Weights of a small transformer language model: vocabulary 8192, RMSNorm before each block.
Each number is 500 + 25 x the weight over its row's rms, rounded and kept within 0 to 999. Layers, rows and columns count from 0. Numbers have three digits each. The size before them is the row's rms in percent of the matrix's.

# o: layer 5 attention output (transposed), 384x384, rms 0.0971, rows 127,254-255,382-383, columns 0-95
# v: layer 5 attention value, 128x384, rms 0.0801, rows 127, columns 0-95
# gate: layer 5 MLP gate, 1024x384, rms 0.106, rows 0-19, columns 0-95
# up: layer 5 MLP up, 1024x384, rms 0.106, rows 0-18, columns 0-95
# down: layer 5 MLP down (transposed), 1024x384, rms 0.102, rows 0-18, columns 0-95
o254 097:485500489500488496507519510497491510447478456470469470498513533507516556518520496477501548513522535542498524480489488514492504505480481512461521516481483472514511548534499482480508445470494477465478499508486489516463544485495508522466514495458514479492440510485516503498481472480529503506
o382 102:509515485504492442462484519523494502518517490555481481576488524521466491473538452483472484497469445465506504532524515533485474509520515489527538480524484489457476482509491527482511528460478470484422413513488449513471473459532456507494499490514524467497513470480474497506526513509501486507
v127 094:478539504534488471495484508477515541509506531493547509536494485493491451449521529504474510520498548488519460522480525485493455530538485522494543492533458486503461519485532505517509495486433498482498467492498535517558499505530476487475470494491455468475499527464464530481527513511521494488
o127 094:513483498473480500515490527492491521526522497487479478456453490484492531522459511496537531549497492487488510478477502435439507502491525493546506508488487521468497524498481463486498513456496492532488493532532506524451508528452511536484519483525464460543478492492525484489444546516443469532
o255 095:485523492543525527556520525491507526545462470507486479503512488531498512467559546534499518496520540483470515463488487467486478543440516505468501504458495512525492451529491488509524474512520453511474513424497470477509504527523498488519500471449503521506501471524504456494509404495550523482
o383 103:474478482480477486472513450541492457468516509505498508500521479464493521541479469528534483514476446503475497537523481550518500454499474497497487475542519490510521552473535520499523533529496482485519489539476534481511506507516520493482516530547551492496446520526504503494524479513510481481
gate0 096:518510486505494500473510534495519500503457466490482472525453487509528477498536501504519465528503513536522545526557517501536482475518539511460486517481522547519517477532461509516514543450510483513542470487483456486470477512481510536459527471496505478495557501493486521517507499475523536504
up0 098:431518483459487498461496510536544515533472471510511536447474508469504504469486480497490518522475479489462484524476511536488521457520495503463529531511498469568500523478485447532506502484529508518508493466495518543495481499476498489542507476499499452498529519477469520494478492531510498500
down0 099:520493516438511472482517514497495537508479503488503494526478449532543469501498526452523486524546537531509505500520507536478518476462512506545515502491497522511513497521469517486449500496494539512507510495481504557428430484490516513514469476490518499512481517513496475441521506500521503517
gate1 106:461469518508504458500513511511477513547491505508500480427458488491540484494526468515492475564528497520480536518516524437509524465505483546471490501534496469489519534435498502509505534505442497528494539547524516508481482467530479497484487492516507528457476482465529518521486491470511461475
up1 108:513473520512469540487526514461489490531526484505493489523516500490516507532507558495487476498489536517509546449513501466489487514521520503515531515502518511444523456484545513532490530550512500528484505515512498540489516507489520434522502508536486496505540491508467497522499470499505535481
down1 100:545539518488493496491489528491490489461498489511518494490517486540481487518506496502454497509483518477498500489521499524496531520523488496510501532472497492472559472507432544486486530496495508502451500539540486514526527501484507457451515459502487466493528465511519524491487512534482494498
gate2 100:468493548509558525490456515485452511493506489482505528468494458497454514479471474483490516523493520493465460521560503465436517501480491505505498505537466536526499474477481445494505477535540531503486534536509495508518538546494523526489518450497516504500531516523457522539483528469504490445
up2 101:464455531523553509492481482518504523532569489493474538495496467503449512478458443521474499495441547509486458505521515465459538503499501491497452505528495525553492463493483467516480510506539519552520493520482547489487497512530519514470467473515511473518530488468491465509476498512464468494
down2 102:476489521515505483497467494502531524504486494517469500491487465480520452537499490495510504527515531505497484507507524433455528549435525477485458507500502543514499508462482507505481497512492487460497531583505547554487479513497511474503518451494533477492556510512503501503444503499509508464
gate3 091:506497528488528501518480510479492472456519510525501470456497498481466533476520481510499423433529498509470519476544461518514516502528511500505493510528488515522492531493491481440493518469460481480538485499506470507519513502540488485459465482494483468515474473484487495519526513525484498493
up3 094:527548500523504542528489497505459467510496530473471481567520469493469523470462526526484517470483517490479537522495494514472485533517553487447507533492519502548496487529448524472565531505474529517473521539483420511476476471499534517477492508509446488503449541486521500520486516523492524461
down3 098:487551506460504484480486516549487522486475504505499518514524488471491525519528458474535480439501476494498527493503522500489502485499449506538499512505463508457535547490549562503496507499485492498509484460478498512480477498484501509539480525493494531451520558506543477494526516463457470487
gate4 097:518475462471512547499526526521509482510532464525496503523504485523480496513468496478511501485462532471492478480483504469504502511511511452536490482522493494521526481490459496502449485510490491528484488458521495513474546498499507492565517509557499512525498442469535517449506485500518521538
up4 100:492512499486472503497496481502461472493474514478507496482548513461549522444486561527505513489518437558490514493520529515474473507541468551508493505503536514523497500490565463529528510483486511493503486503496498487464521493489520491478462529515461493470493496494519478484477504474512498491
down4 095:481532477501506474463523511515526497485538562515517482495489511509504521483513482530508497489492544489489517505520539469530489503490457524547476539487487531479527462492512501505500484514474522490521511485529532508499523467551488528528488509469472481488528477484468480513504483501498445510
gate5 099:517496556516534522531498460522524436515488470500520494508504504452483514565525508495486463474466499502510533492499495499512452496463505536485537576468504502527486552518497481522487475479496474519484470531522508482502526470531526532504539490486467551524465496526500475435469484482529512552
up5 095:545502481530529499485511456527531441523473491513518510491512526464477520554486487478500484538507480479486515471501480497516450497490495445495520499532478511509537499542473475506489498526477512496480515546488467513514475522488512512520497477487497477525492525528481484493462489501553507509
down5 096:482465504445492482534497477521496521509532476474500499470534451539494485450501509524445478492499505538528492524459448503502485456496498479501506529504528496471457520538544482491468511526527512483506493526451484458474498529475526495521482474483519509492445496482465507522509554477505495516
gate6 100:489515478524548509514476533485491505488532504492477505482522506460485525493500499490482495526450450455465522500477532464548499459511499477529492473515493460475522518526521451501447511494502494504455552494465518484525488542510482525494496512482491547517518441479507527526514493520478508475
up6 099:518468459468513500532506517476479511529462516524520489475527512515520459491532496510480500494512514508484484482485525471553485486539513481529504500499459505506511490494493523515513525509532486528521503518475527519472484476559488506520528533471454465547526488535482495503522471490540504481
down6 095:505494511485502517466497478534533520550461514520457485453474458490515497513508508489517495451486485490505515471507522452511496494478495484488493543536508448519431500551454443524518466501480520519525504477515483477527459526486455476473503474478534508463504475493523513495437486533484505526
gate7 100:483480519469502506545445448478483458475494490508544537463480523528520449503494500407497532507511474517536507500490479476481512512489484492499513503524500482507502475538510487497516507496477458458468465537519537536507461507506546514487488528518474478504488465504494447510486472498566476494
up7 100:497503447514485501547498514485472483512471521501501529518455524515484476527487539525487525509540516472496483503517475497501464463509502479505500530509483490520503543507496498499489516518518484527522507481475522507520452507431435511529477497532527549508484517520515489470464497474490497484
down7 102:489505532525524512489508496518501473508471544516499512487519512514519474486495569501513517467461509515503515489538478443500458479471486483474503491469520458478530471467520509483478489501566504506427483466530496478504489478556449488476474504496511465550462481458482498523516494530498514541
gate8 093:541527535481510473530525454483507485476490531496508472452536468483460521514486528460474471475518494518537487522518487478527511521496520503481493530459522450513465508494497538453518502533484532528484473542471499485509483484511477476488520511556500531492499488469506494518473456445492483513
up8 098:488495510500501568493520471502480499565513492461510578523477526490519493453536497492548506495487522508507504497528486484500501484490525519544529524532463483487489476473520493488529490475521555495493503478539505552501493503493509503519476474462502462478480541511494478529468534530474517496
down8 098:521467536463509465517492510448497468525472494545515485459512490533499476512462507474455472503474536489449532512460498518535525539511476525536464500483503525497514512477490499472487538505483461503462516533505518485513472562471508464497513522524512536475516498491555516506452531515467489511
gate9 096:521470487476493492516468527509483514513522515510499467501513501491502480518512510517481532514494483521488479521505478468494486518436494544538529543524503482503521507486463529520486518556498529524532547512492518551519475499501474496547499527496512510483476523498463502482471498432482523527
up9 092:508528492485517508484500531518487465517532555532493492483490520481487507530475492462544424500437543504455503548490481492479495502508492506545489532497455524515490541505491514526500507538502509517489504513512501536474521481509471534525488485523505483478489493504514515465471520520525498495
down9 098:497549496513502505503500516535449465505543451493496472510521510546545474489505499515486458524501474455486520472518484507543512503512528510449502467496513529499506505429506498516503522419524509556503526488501523495486476521500512523526511489482548466487493550485503485485470479508455465514
gate10 107:518549516483526526527470505548484500476499521498473461502486465500502517509526537449506525514526537474527528535486486493493500475528511543491568476511480493517506510501521516488485521499501487515534477530532476542505492495486494470513488483467518521553515525488515509549509499493557547526
up10 104:513496480450498514493493527516485494469530510528499483500511465480510530441453441501503494469502506481463524498488506513516497512514489484493523532540502502513474448505515482514488456536440486503511521458450506482460498519489516473446548486534509511516498500507526528486500478531520485501
down10 102:506505517513477517551531497541502509500488496493496474546521478513453483466462494507505473521528492500511491511498466558518480486491472486543489509529506502522488550488504485448493461485438487544532476454509494455491486553482446479476492487513536504508524493545510492497503489500529508460
gate11 094:467520511510480558508476525485486545454539494492484486510512488472457450534439493467518494455511491489530481453523563503478455473513510507490515477490512493464485497493505477496518522537480511522500475525470501525437480492494544481467507534531496506500518522531548484493495468486517550500
up11 095:512531524521499536484524485509473490517539528466511489574479526489487522458500498520502510462509546513499540468506503485506497479517491512506522507460492506471512467501499475518518483501503508479551464495488486496510436536527471515473542545548504503511502519493498539531468516536511472469
down11 098:522520513507510538561509470496503491506490468538421492513511491500503493485462517501516484441464533477482477518488541557531511496441502526540451494496506453476493508508479508529503511547516488494511465516504524486481533492504460471529519493486522480493515528465504510496503462524504464478
gate12 106:540529483543515513555506510517495482517459503507560513456519513526494494442479473479491512520499466504477513485455483488504497489530485457526488479465526507493472482467511511511485492481488493488475495474524512472498466526486509530545528475503555512451491488487491516528489499492518495504
up12 108:517489480543480519499477515505568504489528532480501497565485491540531506460517513496488536509526485526470554508511491468472493507523483480488515476499529455481509475484489497478492510512517486490541441483489539483493456493464508498490445522508487524527474524527468500538508518510421507537
down12 104:504499463520522501452512530502502521507466554451501552475468474472521502474502543537495511464494528534515499438458476512484492496516473508514457514502508558516471472512512506499524512477568450512513467530487509516483530486487459497500484509440541458479513470475517512480494493481548501508
gate13 101:487534498509527543517519498493522488493535497513530485484579519525465490469510505521496531489473541509495528531504478491483502512499484474499476491499475499524472485509472469503447510499497500498561504529471522495474498497494495509528502463478530533467500481476500514540499518518530508510
up13 104:546508476494566515505500503505524505481459513457473544559496493535551491520496532532528523502532513454487511507445482489493525515455512533514483480509501502510479490474463476515492469525477544506494475477482488500487515482513469504519521537533522495480477482510512494505566508498472497471
down13 102:521509529515512515539519485504485521477483489523487528473484486514478474476489545473467505498539570516490489491487512470510470500542483492497443537515515506493514476434447503572494460549525488503532511497519504557494526490508495523475477513485476514469494484495459499527471513496531524505
gate14 100:480517507492510512493506509479495506562487483509488509534491520482503500438560469469470469466513510504498503524498518504487495524525469570522490507452521501521519528554502479516530498518540485524462536502517501497504449502492505432477465502532508492506502497457492486485477506478469495538
up14 103:488469519504450511516531486488519513457491484524499502457496482502498502507522470544476520489480505544504479487482485468517523506519543510501521502515490495474471558472503486478465497491514501492551494554498479521413522524501457517506499485478488490515491506500507518524473489503549527483
down14 098:495515498507483474505529534497525483528537477503483483524502498523518517457508453502491550472514509475524495503559492529489505523442472533465526453492499484537506476500464530516486495497537515505504517474502462471517519484462520503489492523517498523494492518471486480482495510534485496513
gate15 104:508488511458494500564505478498487532525529522520508529467507486509477482511540512547505457475525483513488482451498493510513532487507503472500536480526496509535472487465490476475442498504564500490500489550514474520548515536520509511500482530518506503523472464525491512510544501482516521466
up15 102:508472493539504546475493492526491520456491529489492499450540512515484492523493480540565467442526468489490491495518516502493520523495510523466500469488512511474488501470534481513531460492494526488513483480525459479508491518479465499495483495547493518501490470545555480489478483502495541502
down15 106:502468503499496463498529507474491493519540537508450496460528477500537530551496465479538495487482499475477482482478517517465498494492528512427489477459520510461547446544518481535527488545537490468460494486498499499517496504493507481501475521514520483530471517481498483515508503516464508471
gate16 104:513515516461509453510447536489497477526494495499474512511510559499507467509471478499478481496484516510457496503533493484520505475474497499486469493485459495460454520476502478503527542491533473495495526494502497524490454492525530551482490434490517500493487510527529491503479506470515489470
up16 100:463487470503540490488490509474509539470511476519501522444468479524483514493500469471476499477492512502458516548478466518497515505479529519492525538499489507485524491477507486491507509531484485519531487512477462518474434524506525501510517513510552460495553507502461546518528506499498507514
down16 098:489491510486548503526494499492525520521485490505479471491507511508553483495523489499526480502489539502540486522519498415482493493515506512493471504506503532479527542490487507504525498471478490530479469516502493512473493511492499498510546493548552511526449479511527480502487491532482498485
gate17 091:515453531510462506482460539466523465489507522506477530499515504501490513536494500514482561485500510464473431457519507483500480528514493543469527505507505542497501454532483519454523507488505510520455461516463557505518462493482511506513497546543495503465507542502470502535488532514527499532
up17 091:525469486490517549518511487486529502522525539450482514525480524513543463472492537511505516481500492474498538535530499492499515538530477456470490505444514520492458566462518546515510568539528509490483492537469478493532454512444482508467503514514500511534485536494455466527547533521518542477
down17 093:516496482465537482503518498488502507539526517488513516541454538511489450515525474485509506470456499508480471539527497482497490532463532500478495482537529524536465478465500453493509539519501524515501497501463451446490504480479497446508531476482472547549499524490507524494505499485458467522
gate18 099:491479511530453490524505457511508502458501497532529532493517465506527530548443506522448459482515496561548538494522508485482531484515495488520486472491501476474519481494498512553424497501526464522566509482505523466502484454498461553474604520495513522509485513500489496463538512523515484500
up18 096:488488498503490454498499486531520553511478545536521509505449514501502491529536519531540526504495451534478504487522519487502477488506490539511490462481501509494497469491482542518462506526510528467535513506546486475517503452502504505493510539483494458485502471551492456529512463492464485450
down18 098:524539532504486510541516446505515517477498488521472521531484528501526497537509481508514563482475500505493510486510550476516481578494477530486522477458503500466469558499531523513469501530532498492467510474455485500494492472463522543512513512461525535498485508468459493499517443471505505489
gate19 093:517495530542512527499473510517511482472524537464496524489471502520499489476517490459499516525514494514481515482520525475527523495537473515491503498493488527498506497487493519476515465504527539511527516496509520509511483525522489493487481516490481483471512501505494508520495536479524564494